config.toml
num_hidden_layers = 8
hidden_size = 256
num_attention_heads = 4
num_key_value_heads = 1
head_dim = 64
intermediate_size = 704
vocab_size = 1024
hidden_act = "swiglu"
norm = "rmsnorm"
norm_place = "pre"
norm_eps = 1e-05
positions = "rope"
rope_theta = 10000.0
rope_fraction = 1.0
qk_norm = false
attn_scale = 0.125
bias = "none"
tie_word_embeddings = false
parallel_block = false
extras = ["capped logits"]
init = "uniform"
init_std_qkv = 0.0238
init_std_o = 0.0
init_std_up = 0.0238
init_std_down = 0.0
optimizer = "adamw"
learning_rate = 0.00121
beta1 = 0.9
beta2 = 0.99
weight_decay = 0.1
lr_head = 0.00527
max_grad_norm = 1.0
warmup_steps = 270
schedule = "wsd"
decay_fraction = 0.807
decay_shape = "linear"
final_lr_fraction = 0.0
batch_tokens = 32768
max_seq_len = 512
doc_mask = true
train_tokens = 144700000
max_steps = 4416
dataset = "wikipedia_en"
Each number is 128 + 32 x the weight over its row's rms, rounded and kept within 0 to 255. Layers, rows and columns count from 0. Numbers have three digits each. The size before them is the row's rms in percent of the matrix's.

# layer 5 MLP down (transposed), 704x256, rms 0.0511, rows 298-369, columns 64-127
097:113134160048162143102114172122169068204148111175152094101142110118134162077067144116155049123166172166123111120111119147152162140157115103111197171076154097129097125112185134110197068145123091
101:123146137136131125090114134126126098107110127161106116148116127127135124082091108101109142140068149139101154153102154123086168141136164134100188184133119126066187062132114168119146117095085111
096:062076121135125146148151143094099171060130148119106111127157064170090141147139120128108084137150137104071098092104129129138103165077159101136119200102148133127152125189092144143086152070112138
096:141140146129160183169135125172117110140096155170137128112175064158138121123110125113168096143127175146174090143151148136128072174080097135148154179177157151105092094138128200107124090070171134
103:115170086107112091096192145151155140093104096125149137185182115088106208097145089068145176076073149172150157131132111108118109094117175173126177168138137089166122124081113192133178099108160110
104:136158097167127120137172140095182082113155114208109140123135145088099141099147137067172128078155091153067140106125145160079153151182080155111148105181117181115178114191100119179132136167066117
101:073135158115110079105137090161113113106105107178094141110141126159142132157167153157161130063156189126166105078148074041186137192082146141128131071125176155140114127097143156121096151152173095
108:102072185141106140131128201143177082149144140168125104121084074065125127126157097123145156139113085161124097145175140170063107070083156108135176182126152136084080176119155104082137079099114121
093:105147146084122154043126123131205130136203091153103103130100123117175109081131160099125143134106129140076152197123109151138122094144171098156162098172134147163129109211111119175155107071135111
094:113127134152139121107114113130076108043119195112115120183140099120122124153102121112125094095158143122114201116120182136118136127165075141093123098098117161078139122099127162129062149155105157
097:166086173109132091100139141154137183124059139201138161126124166100121085120106161117162096106134179123184086140148123096174100117154127113138133177104159149083115107115121111156141135140165106
096:105105161122125119133118070080169136090151157153115142138100132202135054089148168141069112128113096121163127076136143085126128118139120138134155127138120141131112077074161163154139157105126140
105:185158096158096163130118164131139155151107163119102139102115164163144161154130162135109070038126106118146157134155102105121115108098081198179124161167167158166110097138132129093099144096120090
095:150113146103145155159151191093129130176103098156166146206142117204117122071115204157235058162122139136121128124149179157174144175119088134138168126135096135091124153129128083100175141146066125
100:121121105091184118067106156121083135174126093124158135109072180167122133177134140124129148086114111110150085136117098145108109089129103121146184045093122148182112113184143067111156167107117169
108:102095128153136156158117131116163119059108177156085127125155087127110140163107133092147124113106092138093079154095113117144138139109097131116180073113169155128087164052084140116140088121130148
106:138140124145135128137142127150110164153105122125102143206077099098177164159150089090091142117151173117167122146114082108138154125111124197088141181141155058085139060112122109048077136161131121
122:137147175130104144147102133165162150144106144153095163079106113116134177119147131117124156124174184089039095126105164159133163097114138079155135114120155134149137107128166143107151122118133143
096:160178086161074117110174112153133110158150124118114123146104186148128143144098152119098175132096160115148085170146140099134103111106160058167182118155121101125145125103156080101088141146130142
106:153171086128125133140105109090108111111187152116138144150129127147149114154225200111129148105135113087118143148121160118086117096119128124137165080147108100120199148137100103105152150108132153
095:092163154141143154145093176128115135126171109130068120128112114156135130143168024167082104084157148144140126058143131121172182124134093074133106167135106156138183130085122119146117148158082128
098:192167139127126107151064109152144108110086106126073139128201140117142180152149141042159142125106159161108120150111143131214153069129112093142155147087157193138173163198091163142130111134120116
101:036124122131144114138107156163130168169069145127118134122156111113107033132093048125112094071196116074050148104064085115213135152148116056148115141140131130138125135143138101117158123154100109
103:074107134104051101140149144192143123131142132114072109140137165110165194066114153082115113178130151084129111152128099110100114153092120184130168199149164136083222169158105152089192111121119056
086:176161196073095103142140069139110127140101107141122092150140118141190164098055142141105133091158172139107119211146105110125115072115111181203082152131115132117155079152111092177130088115111118
098:153161065149068146133173096170155147100133133074108136160156141134130080118142108155123085171147113100100113191130056061071166169112137111109144144117153136087137100074208151107138144104151099
106:097072115123087112153105124164189118136136144123172107173129144163150136097118070072122131218106146120110143176134141142058142122100091120119158108083146106144163063154075120195169117138135164
101:185169131130075083118118158137146137129121147162141141062129089164106111170111078106103142130128113113069114131125139225146171083127118139160193171122140186100154061157115108142092089128143108
101:150136114166096148120144118128095146176063127105126146144162185159129135154134077159146147113155126117110175115194116111075111166074108131137149098118122152149110117140148150110120148179131168
106:106134151070160104192076117145052127175131081100191102142132122105096072042140157138122166151076159090136138073154124144188169054126113147171094125118124153114163148125161091137163104148133124
101:137113148151102094117114096167134180159119123137163101141098147147080194156093105079144153139108158129113088101142107133151148103130180189085126166175089115138089172100163108240231112140118115
099:161121137129129089134095113153144119098179067154132064142137155050117112056127139183067193133156097130169205146159109188121156123119092132142090120041074129128115134135101137112120080129134132
103:083169191133118138142138099121169127202137175172075139116154104134112159074105117087151159128118144100173116110089092151165134093099111157116140180073094116155179105214112156139114158161168139
097:107090092104158146104068131135141093124158146149067154096134172163082114107104098140149200130107115145170145096108169121111123139108184090128126118102088120071150128131145122101184156087150105
096:100167131121107150111188143103128148115170157138128122156158123124122146142171076064118149151147123150086124120181104035143195166142140141177140046059106140166124174146082152183168154173106108
107:102126153156123164122126097107097108107157154120140078150112115145132102122128102133096118150170132126074124137137182137201142138158152105232168187122135149110118133138128141102105181144121105
093:147141142135185054100181101145095148146149104168086130066120113151161068181179058120132158147140113117097102137105118129174176170096173175093067133156062159077164179162110095139137152142122161
107:061194150164145125132148090118045153140142146096181116146130116164219175084167130144146099066176131076136085119118139128139083115147150169123107107128157118100116192139143049137131095108150128
100:137092140102129132102145154127158134118146080151104082138164118149077133112173136133092132106138188117151143094161092133099164182117113125112111109126101162130136098080107128119137102080171134
093:100099165129154130059096172078186092106117140146113062148099083101087161113130138113155081117118091124146104185160130085060140190154108101131154100148128143130118133128164155100171137132073104
104:131140098105121107152200115122120112134084113125179123094107135145152114158103117153152119187109162134094151093135115129129116077127133079104114167112142104221113081076178085182192089128085155
098:139179181146123112103140134135121120147114092125172121203165120085099121060101129156144134088139148165135082157155160153141124125164125164162116140177121104120111156175150090135146177065119139
109:166101140135137135138148071121159112118112078113119142125149130097107110121139099160144166102105116153198110103131161101120192097129094117119105166111051103142126146118141115070173101136155128
100:126154102145123130116168105067125166163102159164168165147125128132156128116153081148123099219166098156156123090182132105151109106148122147147193158102150105100136118142113162074106163096145110
094:164120158104146132194112120129108159118133104158119114172067104120091153156119123130135050154112152134154168197199158131086121149148138209137067073178094124151126173131119143154144091121120121
094:187153106162105135135139162075105166070098153135122141139084127151114114110125166085139071115144089088094100114097110151088129066124165139062074115112184133178127096135111127117130106152130174
087:178122135070068133104065124136121149157165127142081195109116095113121138136129131125160088151207077168135087142114135121167156119113071120079116156093059109189155196114163140102095069156150139
113:116162090156109111108172136136140117147126138160154071057126131136128068145120169132129109170137090124134104121130111104103153136132086154094161106150116188098065138158091169163102132112176130
106:124136146160134119108178175085162136140072173174112131093152131118145168130076128098124136105080072102117123146090176133169116165177085156175154144114073127137139141135138127111112100086133132
102:136151085135120101181133141075107073138116090134199107129125182128107090162159121121137196100143130174146113074107222141076083150151175105120200092115169119135143110161127101184164107126080114
106:167104151148144135111096148149112100138135112141121142128102170129176145103150093104114126180068115148146091120132106093194115184140101050144139098185074134162157112130114079137144109139142150
095:117127113115158141198132118101101114119131219138122167098095150133168180135138096110155128146142201175138120102112142154136192127102088110118094118123144138147085125172070106084159149128135147
091:125088175164155144119159134144080120157149123136114108107131127143151093086172138116120106111204116102143131067118113094120165118155149141096162165110176099129121130080096142150080174039140124
106:141083127116147163083155114129174135122108183157130084149170076148132123109182104104090143202152143200130167188156116091106088157125119110152095084069138185116081172093099140174164104161178151
095:181118153088085123120130137153164104046144134160162128152125132098107113053164105134156112105110162180102111071070172161117067132141107162092172156119115069140114151127085162158144132174142104
095:089126161129124131122160146149180135132105117100119122114184124096096158102137124133145152138126120142098141154160086092068156068115067160096129184158091155109158094101118120160130068145168078
101:080170124130050117131124089118132095093144166098121141164167139110177124150151073145063124203138116120150142128126116002062140125093167185128122105140146125111140093151106095120187111086103150
099:153135126115100100135102117151072124129116116117169132167212138173154188145118216130181149105148160140156102088094109097085093101144124099104136122190145119157136126132132134136087114124128131
105:097106124068102166117133123216190096098118149184180128109127135121142143130131087102161104092118133134101086136127102103168149127122155192102134081153106120131123182071199153166108094164128159
102:109087123112121120169128100119133095147168154117061133132085112116120129087073083125043133154114130169180129066188104126117138109086147129103103156158176130143158111143093115142096070124136132
105:094148110105117152150124138173111126144045139138141116128137126163068178167141155137107141125107140122131134162120167062136131147160091104135068120172109143113151128065170118165150158113126143
106:148150158140137142101143190121076107097139147149125127111109147097143098106168182129135149138063085137138097173178108129114145136168149057108086120147131112122121096079074157107162111081134108
101:105139139148097139186073136171059118135159105144108076104089110118148115102163150058113150178132074104133144083141112115115113151096144124126087112161119186145134161101173173161134085099110142
103:117171183124124144153097113182152166147153120134146131171124122113127146176176130129139127161110119141138130161145165151151151119065127078132110109130073170166159142135116117163172081090118149
100:155141152171136101123137131131178115114110105093138172157168137115126121192084125135102111068087218160123102097124094154158113168066182125093171118117130164134087171163190149117107137098093116
097:176116151146102116169143090169132152096124131113184122084087125150154134086131170096123151100109170113126128137121100143107130107181179166147136161139116137134153161083170168117147153194121141
101:201198143099113143149113090111208109073109107128116135122156150150142128095151074119133139145106111183153112129133113103134094155117165072114096114117154100116142093102166110088088055084085141
096:084132090116137099108124170094108144138114119152153130153081108087124089119055074110100142184145128123145170158103085156062149159083118133056119113169155158147147141147179126143080122143107131
106:089105157139121180112127145086166155140153082177173156140082139089125186100096164145085095146159144060157161145101134171075111141144104161144077112158076129124125180139115190102117126079112155
098:102115092129140114181087183107149141117195123162087122109184119136072112142113101143140181138069223135146229202136100126131034123143131106152087104097126153130126135142144195131119168124144125
105:093068079067117145092154150113098069107081084112160116126107154067148120140148122166089104103124192125152148164156136108130148121103151136178193087126154058127081160115099131123126125050186096
102:106112098089073135109153207082197108119172154072119155124124113192127071090096105139088128135182111119143162152113085125174137151139144165169130127140155132100178133149105201149070154068150141
# layer 5 MLP gate, 704x256, rms 0.0579, rows 299-369, columns 64-127
099:160211107126150090157080153072083097096228137139097164167182135157107117131140066170122164089169176146126144129128168103175127122168111199129116109077084130211082163098145137139144122152105130
107:065128124125109128130140157132141152078112161105159174110109129135086074105152216207121149119118131113115125221178091121193166160130127126069111168092123117098170199175126131148106093085105121
095:181121108112132127110145175164119083128127133114093090125151150135098151092105140143131081116085085123133113094096133179150096168074155094151091138104124129094125166118158101109124105145119177
099:084135145105132039121174111114072122110151140158137123165114071089138107130186119119173163141139167092125105107200156140171102155108113145082162095119153094038098142140117129129161130119127161
104:129105091128080116095119159151084109133093121106141178137144146107121110115174193115125126142146103098133129146089151154145119169114113083136070175170081080081132111142188126168158130085115107
098:188130111164136148200136102082131145124147080116131139130160169138123116121099181135120120160151107114155126115090142127098096100082143138147135181153112158166125098072075168146171057145135110
108:182108125174143151163162139121091131051022082103157120095164166152123151110148125178128146089127135125155156091121172105183131067129112110147119140130166097116150133127108152129115104123154157
093:171098119079141172178158101146130131125139135063100174180140113100117152137170140163136070124158123134128158115152062086106186156148084091074125128144120124107169140137106162138117106165098122
100:112131170070119095113148090114137128065142079134118144120111103105141094109114149188137123113147170134102128186150092137098116121075078160126122129121127139076153079161138169119150087146075187
098:113104138121101142103140151126080055106132091122146128114180132109113125093153118126187093102147174209135131168169126115114150145134084100123140189113097068101175100125138178160124132118140059
103:197100133135201122105149124121104118117121124118116102147093136137133110121142130133131152109177111111164155117133147153170110129120087144155140081142123164133140186158135180115095102112150159
102:132099102115108073142130137071125124084164139105132161081114125092111152130111156104116090148120119166173105119135152124128060125101084095116108127111139107149108163105101130077111170128118100
098:184072141094152138165149078129104124080142117123171068129139179125134151175198131112134129116157154180118074126094171193156162130186078058130143085086116152152136132085073117113134128126136155
103:125080140107167184170137077109116100155136058102149163151156113092143119140145130146100139130142094142155187179130128076144139133098107116125120155112104168127134176065088145151134164078150101
109:073118095089138145122108137168138117121158077071137118165164123099138138181105154110097155163088133138182164155096158079132126133147135109178115167168127123143099171139070149154094111101138136
109:084125183180130108136163116149101137116137096153181107146165153126130087156101101128184149104153126109119049194107174117131155150165147129186109103067122143150049239096129132076171181165095107
120:168101169157181096153146103122082072168125082111104165140158124078109123190186104106118123091144154131119099116186110162119151126138047156076113158149075119097127121116101152182120137138131149
099:157137092165154093098169111123129124107244159139099155191138119102159105145187183128063128133119126125177116143152142110123134132139159131083119103154104080174139120140109135143125170133102130
105:109161145148155139141119183151090123190161135161173135114147090131098106082073147190153133109156089071126109123167082118099175116106133126172050085114147101119110174148158139096084128121093132
098:156064166080150165192164146099065104093125107150144149124177106148106144090137099136094105088140132149083111104169142126161191157112120077109126157136128171122117143086126081113086130154059155
094:130167150109119168126117101124119134143099102114129140133087125143098156154074122120153150177167198123140125145109098097181180106119108099070147110134177177074119137097094174104075080108153157
101:095125146122087167111103115073111125129136148118102121091177131143149064125100124184072164127158120113146158122131131119123088174101054137127124142147129029141098096097085160105168111149157188
101:138129161111155119113136146122158112096130157168177115087169147123068142131162113042102121156108147140203089126123113113146082175113099093088180125097119152140096096159174100153143197083164150
091:168185144134138104085155169116094150147117105144118170157169141179154138140127087098149180126103116130116110152162113199171099158125105102138159119134166104123117143145138080051191122133172116
101:137173130117127132118143160148118165163149146112161136109126079133161121095117145177077117125145201146193080125157202121170137137098148136155051132184128115111158147130123139086105097188167159
105:124143100138116129130085076169153114094119139098107150165116112075174126185133110091152128150110129109191106144179087094119129179136075144082145108115094123127106160079048138107131135114127124
104:104132087083153141198165135164122198144121172122109180155122162121116138115101094105093120161126131147106203174106159169179149116134060155111117124105121170085134155091106169110166044119136163
104:120093102153088172162097125074112151093171101156142105128160107098121099121179119114119161112119111141144114130152140136140137124108063130143088124172133194071089122122091147068062056120072182
102:087146196106117097172099124092157144115166169152113140115120140124145111144126136125166185080114089135136067088194133145151104111181108099128075138075159086107136082113121126147134171119130128
100:081077091100133123141071104173137095154075153098114173116139089074138127117069119125128166140120101149081179176123141166142142144137096088132108088117168176117104117132118202119130085100073141
102:092100126057050126127077134116032098156097176132112154096100171095171142117104085120100083150133202131130132153185116110119154089155124126092089144110096153156096088122081094099120119153112146
102:120154211121125073096074158114119113116092127101115137123148156122159125075122088193125065120131136170142184167158143080136161142135173136158135164119077100087133120152123121142150141110170047
096:149142133121093145165041149119042101160177148093127161114198143094145140164138110084141091114132110180131141126115132109129158193156132152105122128116145159205087166109134153113162096182107129
095:136123169123128123169185131123141114150170142100156132220209100086172180090133120105116113203095111141144126088096092068098169138117152097133124121111133119140165170187134090111139146121103152
106:101141103098083093166133070111119183136132099131128198104119128142109143151110128121093101106156144157082110143195151134110148143112095073159090116094159104161107142142111097152072138147133121
099:138144111179131081139117140083115169185185115128108155134102188109152086137187073148166126101093124124159093135158128164176113125160132126120110154120096098151100124110140093099177172123169113
105:103111152084124153150054097168110135117080138139130123068119122149081148144128082139079104104123166126122141142171129114220158171107181142118108081121180167137134094136091094136109095103090114
097:129106106156123153113071078099129121100148143100130151112085131103094088196080154114072142103093126185129081111120173139126107201111093128116161159113111056174077200091115151116152100120166139
100:136153131069125182153147092156103198150177150110099162162153042115112061123083102153119144131185133216149131107144135121154174137166159112149085120162104111107198162154109114115102069134102124
104:149113152132095142136142155092102145083119116139060156152117126122137130114171073140102132118170095191107112165165125155215181178102205109094123172108149155105180136208140083132111134111084156
100:186101117127116154116098057140150164188152140068240088145172081134106141141093120103138109161171142106096107112075186107120120065097146146134123137156118107148173167114111143150147133116083203
106:072126102117125088175160171147083084174113127178082196113190187087127161118120112182092159096106131105093106120155122111190131150131124123161133164138122122135110122166088144159070044137051120
095:080179113118150062129141098161161160120117095146095112138113078126129158142177100240163108093166135137187090132161140170189204149142195166126153181187099094156139119109136059177105126167139108
094:128098210149115152162108101114088119129136096106153159156128102106147159170136111128112124117146144120160122159149151148129167121075151130169148094152109129160061161083176174114175105162123135
104:153148174175141082146205184123088159107142110106120136076113115137133084128187158134161128128172146119141111133166118108108131127082143158152149151174047123117148193133171158081148156092098057
090:137068201095151159150075122112128116122174141104137146070145080123174082150133094116119084071167089172089103058156146136101162179142192155060153146097134141165127198102122220099115080045099157
106:115156112113155124128174128160152078121144122151128132150147125086111126134152185084107109206076153098146149173196125083150138198118065146132193126146097092134173136104138113142142098159101147
102:047128116065108095067189115157132095146200103157190091078116082111127096152141156121109146140129078121097095198097183106143136139155080091145148182128112080162123147124127074119153112081161091
102:139108067163151123147219136108130147103091114128096085082101112151139151144151167239137125086137058118067120156139131106142155154097154108125102175164203135068129114200123139137135156093137076
107:108130107103162075160137166154132137163095153160135138097078098133141097113168116140127160134160144152101123163180154162138137178120127119094115064070106211103068095110167092129184126161158175
096:129165129128199177112145129196153128198113115130218109105116135122085094118123132223165134109089116149144142080171169173122138100112104077139101136142086175148132137123171119159111144129153159
094:165127157164100179164099145131166206059082088099118129088113104152157144184157106188146122134108152097126139104100106142188108127141170094090099110096109135091105118137124168120090151076130110
103:082125147127090135092116124081141143070139096141085131170131116134096163172142154152134132172146188097066109137102142112164118088138183094127083088117065099120093168175076179148132088144134142
099:081180135098110083110105082142090108161165112100154152104147116129129175113196114174162154098156109075136151127142111089162152123129127149096166181085141157079126175197121122159176153173110104
094:154165166090116119167143118137124149123137147093081110115123067093097097139082147104127154106088157137159095149139134124111115122125107057091171123107137166154151114095107130160153141135141145
103:165066140080198129119128090136128139146121049132137082127121119184155127106125182153099136049183136128104079090124157202203101109142093116119146150104128149180153100101137186144056134174105088
101:124136133112102133183150101122118134121147158195157144123130140103163076174133144134128149161158094189146150218124147115141119150185118112116082119060147163175140126122141149122152151152103147
098:118119103143137190154074133126159102117161218124124074114132120117107141134136130144104195130151114169147130144150147134123128152100078131102118193146160111123088142059128175118112101159145174
102:144143209142127167158139074176167116100104072107137133090071105141175062177095098138143109125117089161142200104193170112183169171057121123128170109098123121144184201071097150122151112077101121
098:133112092161070097159156103087137123118120089110117112150132182083157079107092060166075108107127112184124178165160142108162152136115103138112155129106110126072135167109099089084142067110072176
110:098139101144182121112066162182153141149129088133167167129104178132149148114177078123137111063138129112072089108179109131165151141178127104103133122103102096146149135089160169165119196092143167
098:057132124092039110136088128203125174081142122146121083111141119097147146150102109137100133141114123154190090141128186135155179103170112088093166102143121075118110118112100094174105108128110146
097:171170119117160125117125177130169120096123184173158118107114141118148111097129143102182095188158120063118126143089136085098117171172092098109089130175150155163126082115104135114112141126152064
097:103136128131131104066107090062078112101156167109116130125078096104135112094108140107136146109172138110112104101137199108144125120130185188153117112144145117127166189108144110110094137154095112
096:141149044150108140204134130135098075125111118196143084134154163060209096117105109138145113146133177150153091088222089159130080109089127082143093123171124160121119151140178135122148126179097117
099:179098104086146115134155165094151192124089138119136134151111092126144125094089164119128092156188125127132167159144120159151180158125125136083110169059035123076131089140115160127152122128166113
097:136122100165090146153167105076100131160127079091096100138144126141070139131156078068077131116176118127095111131119039099127128113164133149158119087129150188084111199157092108115115119136071159
103:216118134094202105195152186155135099108127151115154050006075069109112123138181147128069112137180163085175112150158124123068037119177110129131121095144062158070107133124114120139114099128183141
104:134131122106110160172195166145078104082130131076125163139165118123111121055197123180123146113158162157133143087106151106160102160116129175125099136086132181171180178150101123174094119169060134
103:148152128127103094100106115111143124131142083185158199175143160138101147109129182102113122099129136100148108111105175162133140113124069139071123158079117103121083111105137156169130099092137138
098:154116105108098143148129093141095139145128134160110145084084167131165162159137085139131104121136094158099170180179087086114180070119125066120112163155061163070144081133185101066156122109154124
# layer 5 MLP up, 704x256, rms 0.055, rows 299-369, columns 64-127
101:129167194115090151162120090158103141112135161109117119143098098157126120168177140104106126190135129125086056120080103138168112192083134063107140075159095097124170096100136057145133166090090139
097:201109103123158199118160150111086067116157117152123090122124112124151146126147083130156162150175106135103144117074169153058089083085114124160137084166103126131130075110153125084114182091143123
095:119151039148125085156119137186101132127137142132155117132156145113161115123077167174081143161103113138136165121131090093129135194111156095097136065121200161210153173113149082154114206135151150
101:115085151057173151138152095144124124095107111120071176083083070159173151128118172136133151125113138120151106116129122151154137124079131145147114146128137105119139156128114107139129135097093105
104:163159135159110100048095090089118095134091114089093118156175109105103129166170141105156091094088179072151158131084141143147141108100098077119101130141090089115137102100111117126110121137091111
101:097139135126073172162120135160143113117082157173155110187102119175138153126078167124124156162154202122111150159091150117130129149102094114111171120134096057098084133141153165159084121094162109
107:158108143128180163109101166165123105116150132131127189138160201085176140145158104186090154143108094102122123127131096194066143065159180095127150116116151122146139097173116150151092099157145121
089:115119145118129138155169104167172177155111133095091133139117089114080145095134170093175060128183158151098146112137124130092142145137152111089134148143149161137139142181154082167125129174122075
088:135091084128099129137119166136066103099134143104122109153134166159150094097122087101103114120165105119138100112122138092206143174169137068123121159114142103179146172160087083108106145116168124
102:124119155142084131148150112183120091155128101102129134107168164120126135105157095089212073108130165188152169130139170108095159080133114091116107170116148086103165097204154110137105137108164150
100:105140190163118092149138140126147144160143126152180143055100128097143152123128065172156102088140167046165155096116129166155112101093156083166153054147176160120091091175138154118151156143145132
104:109156105079165181133128071163109086072160227107134112131133119111144118117159133147095139100155167128094125118098105163119147149116126079111063109137123141119093125102104155136148141120074111
099:172086130099124150138141106116112085215188116102113152124109169128154149102166169134137190080118162115084105139133134157106159119103124192180175110115159115089084137110114090134115044107142116
091:115112131124137161125138113145169126136130064134133123116165129110133112070124146094087175149106134128167160143108144092129091116130137123153151158146129190161098191086095074105143205111144066
108:091112138162165120137092119137132109102178070113148124086097042113152130133159052167151181120124179154130104164191122154106133171182072179128175131124071140090140122161156142083111150094117094
106:159190152119137154158176111144155155070102188138126087158058112143126106148115243108119138138117133128140193124131108088117095123167147114128132094088106140155121106118170172143128128119165121
125:138109165113152166140105182153120180118143132146139169130160114143142114131086114111133137159074112126076123147105158115115127120117235131163115154109139127177088103140087108111077022123051120
091:143079110101148182151132143183104122151076120158149083080105180140076102125126150140110084131132122162105127126111126127134127139098066147138180108139141184137112162039128117122115133146115174
108:086088114177135144165120124123111123140140161089163152122090173165155134158140095118120093149166142134114145091128134143130129111088116126130161135152121145126159126138127097149093128181219152
091:102148148119115076138041081136172144130150114099163112126071093094155135178186131170154148180111107101149133140101103134153117107179115131126145147118094112139175146150059159149140119077168091
098:135141138159136051175108097090145126081170143171100134111104105126147175112155156094077114122120141092092060124183134127078098148138114125103176111057105108179201129113144105149141110085090108
103:095127134130090107173166096169154163191119148153056135192196156090127124120135110078139205124142125121081128125137139082126047121124186088114130125121158155173150135115127092091069131188067127
103:119160086045074115118115152134091184129170151078154070173084165127142173152100099116140150181062129134130101180102110161132087132106054127122107104102183050132103146161114146178148086178163139
088:163105185094130140142118095139086059165114161135122153128116079084085085162118168151143128091124155125138127073154109096089063090127125111121145098148147172120145137059109100127068151165158190
097:109101099156174110141167136117122135113151151180171124117150151108144137118133124143117061123117099141144184114165120115122095080187107128127080141075109089170163131131184077126144080161116114
106:086173126149111152125105107187209141144121134092149128166110130104170174147087060052138120192122138119166148111124118118075113141157088123096143077106126096131094088127116123130167196123170146
102:138102175099127122126111090097122160152101113144079155093143111166137115099114151137135118065143178160099145046173080096151140146077123137164093125117124107126164121114154088143060139115094132
101:206134146113122166128155117171081128082134088069150137135159055134139095096104111116117173150138146100089110144122135143166147110174204138188142104144120189105048136167110085085155109133111082
103:143127153103127129141146151109115106077094141151089116153172158104176134135101146084165176179126130147085084111093201122052079127094156159151100188156146097069136114140138171077131076142156129
103:115115192123153174157138103165146104102189157126136147120131159134125062153216120129113127123122094121093169172059122152082133200088117154089120140170149106081118083135109115175115109114092127
098:115166128080106120133099117161132131096165048112143189171178132178109120163139116174095164122165095112153142118122126062172186129119109108138151112132164117098151150180091204149144096125107105
101:115093114174078155152122146121115125139172076108148155113146182139147213156092073170075161107155114089101095131113117173128112150143145138160132147141142115115164189171078153131184117174123136
097:094137141150117112130128112061125182111095136080122072134154109105133102106115083069140153122135163145184164131160098180127153127150140103150114112171065160100093151156093083098148097117095116
094:094146100093100148160144146086104131112146117084114148127096147129119157119130056098124149139142171123113145109131172150143159149169163165086140124074182139123107131164161133064112161170204142
103:153101198131190106138138132110132109139119133152156159124142142105071118152102117124115093119144118172127112195119161134133061135113069095111127118122135158147119021158138163079128114135186195
093:132144179136100171189198067137110085062162139102138149103115106152115205127119154103124120141143137137106176116158199120105159185099121092111101123180150162148122152178121135097071137079128123
105:105118112069119151146068120161114154145070159150084157081128148067149096136097135108135142136162187143149129161102123063144120174182125123112085123133187103084106144148171120123109110162147095
102:112146117140035151137137091138149145118158116143165157149123147093086125135203107135178147113124148146102142125080096154141079147175153095117078079123157156144144130135087086113136074121140180
095:095218111124121131133166095151143197130153161108108111136157124116160068186119144160119163182146126128142184074106164138135128130178162185170103077130103089133142082190133113136133167167115116
102:121097128156121121119097141133217125087164133138143163135045151107142119172136090104144105061120181099125163181110164161181134142159131061122183119128150183178130084136152108149094188193162147
100:050043108137095200136148093105138060137129158133155119091124126096117176144087136139123147152112159138099070159139095111104104151134123121107091143082143125127142154106137110108072092103132118
112:096146101110163099092124107202094175132140136167136193114103179131137135147135134073052149151107138093134109081132122109132085062104167111102080084155166123129141140089162077128124103100159153
097:141094139129195180131103089120089128118135149150085121168128169187124122097148169136066163101140126076126140115099133151080141195133099133092159096108084163148101173074093110173106064096091129
093:132085090109161121113151064120107093104118165140121125176144154175132132131140139158129063126132140130112169122114085116171132159151131164092117149128128127078192115163091126083080106083091086
093:134127116172114150123153178061092127117107127122099148060059116149143117131146155134166118136142096132171135086111154140090083131134168116181141151155152095185123157145143112105103160108177128
087:145129085085077110153137104172121146165081094173125120198112149141108114122132159121126129158084135098132118173162093140151111091144064074173083123147125104117155072107127174096108141162188096
113:143172119112151062148095115174174134176158129114146115113154145072158100128139174132050110133162102146145115154140157122099106135168057128125095174090126152116092147119173198149126126181201112
106:135107178162120119103093165126155132165099135115136141094117106126174118161175116166100209152161149160148100156136080137080125128134128132087116088113108138147152087146101155132147125139112103
101:156138143087117069089146110162106180096112170126042140125135062111144154158099201165113117139117062147122107131073188136113056118150127117078118125107083125098144047092124149112095172119182122
106:144099136128092140052072157136086162104148045181155164164118154140146124080108093122074114124107096113138117132095138143101102103155127134102134101121164136093139117185141137107135171111089124
097:114179110180100128154177159139176135136103090159077151120142134128086147140061160090118107135106159154030178107108109152120099127168162107117141155128196120097088092195129130124132117170102143
089:070099136114160094134157104128073054132167154112138071149130163093130158098192199116105083129146092141158083176166129075113153134064105171154178130145115119163136162157134120142131157129159110
106:170138158118119141160110146098137163162196166142099122180086125143172114106151149026173137132188161089106105063108062161082084122103174108126145135096133166151152120116103114130095106155150132
099:179126090144091184142128097128108076101048149143104185098099161112120088104122139135079150114059143127071111093085130115142165115190136164184108156158154104131151097085152106176082143139126156
096:159187183138105115106158134075184137163109170108106123113111115109113149128128205135157115128085078102161118123200075122098086163128072162093139119135087117181114077123122116164162142148134167
101:162168135125134132071092152114126191077056061151141142138126117193124185108107134114145163075149086149091088082062143190176101090133157163165148136140125130094171124153146113108070136182137087
098:150104189149142095111094068129112114157140071057074127158135133117101137101097128138096116086097125066092106112127112165118102163097116162130156127218123106104069160171098161139116106074126091
101:086132118122170129113149118206150141088067166145096135090131177152131145147126059140075183099147162110135171170098089158103139117102111179167148155132140133128079091044131133086106084093113146
101:089094056102124070119075130127085127126168173101160127141120130145103143136145159142100139114134164128154057158137060147093089088140118150139103097169152106104104098157132181088087122099105143
104:174203130068110148178186140114140131111190120121117114125120149102134089161150113116144123144138161075086137134107151173138131064112153081125127134031117107073159147139111105137122111096104214
105:119126104120179161129110073187151097131090124109083151132114098098133176092084131164101155139109196178102098173094127103111185125127154128139198110141172153181167137104111101164138123155149115
100:147155132185132148067127148145119083161146124089122107128163067142154106116135063128123137115134113177143084132098166137109115126177129107124101171206111090090114126135115182167076159108199136
100:133080149135114099057132129158116106091090094134049107138094200106134146151086095097053080124132176115164153100134168133136115159130127193091105120111061111122083104144127173121123074164176141
096:104114079096172123114159131136094162089126174097114175097132143130164102136193080173088178103155116089120134120071136082124142110115101124162114117085085109173095089147118073124143184087141106
099:100036117101177086142117108127110169144092038122142180158175149191134081102118161104110126139144094093043153153098112031109139115109130135134149140182140077113158159187152171143111141141128144
097:131076011152163176127169110163114114180163112143143099090098172126155177098125077129093117095183125106113103104132088088151103098169162106080152168102146130169176146166139123136127122134106116
098:132117150159078129148086129131157142125154111185164164116081178139221080051151106178080116098145150102137153102137144151150079149158126127132164167127118168136145114139127137144035148162114142
106:099122056127118139129152190049150089095094130120154164132158131156121098133129147086165125151178160094085125146128110160087114172094127129154143150109160113112179127157199163202090180131172119
102:129097098136138130151077158074151131189076094126136101136095168089151141148082222134067170106051061145129103103171114153165177118161123126136122127116094095076122128104106137113097110093100097
104:073157164137065112147071138126112164070145163139147104098095126158157099121099101138131135128154132174056087133101170092099114126194144072161067139127153130138141070116147198145066153164127097
102:067097109116104152096169186147151107110111099089182134108102145161123128139136118126192157104147151160131146158099099149155167167175118090141085123089144171112163175185108146095137188079105144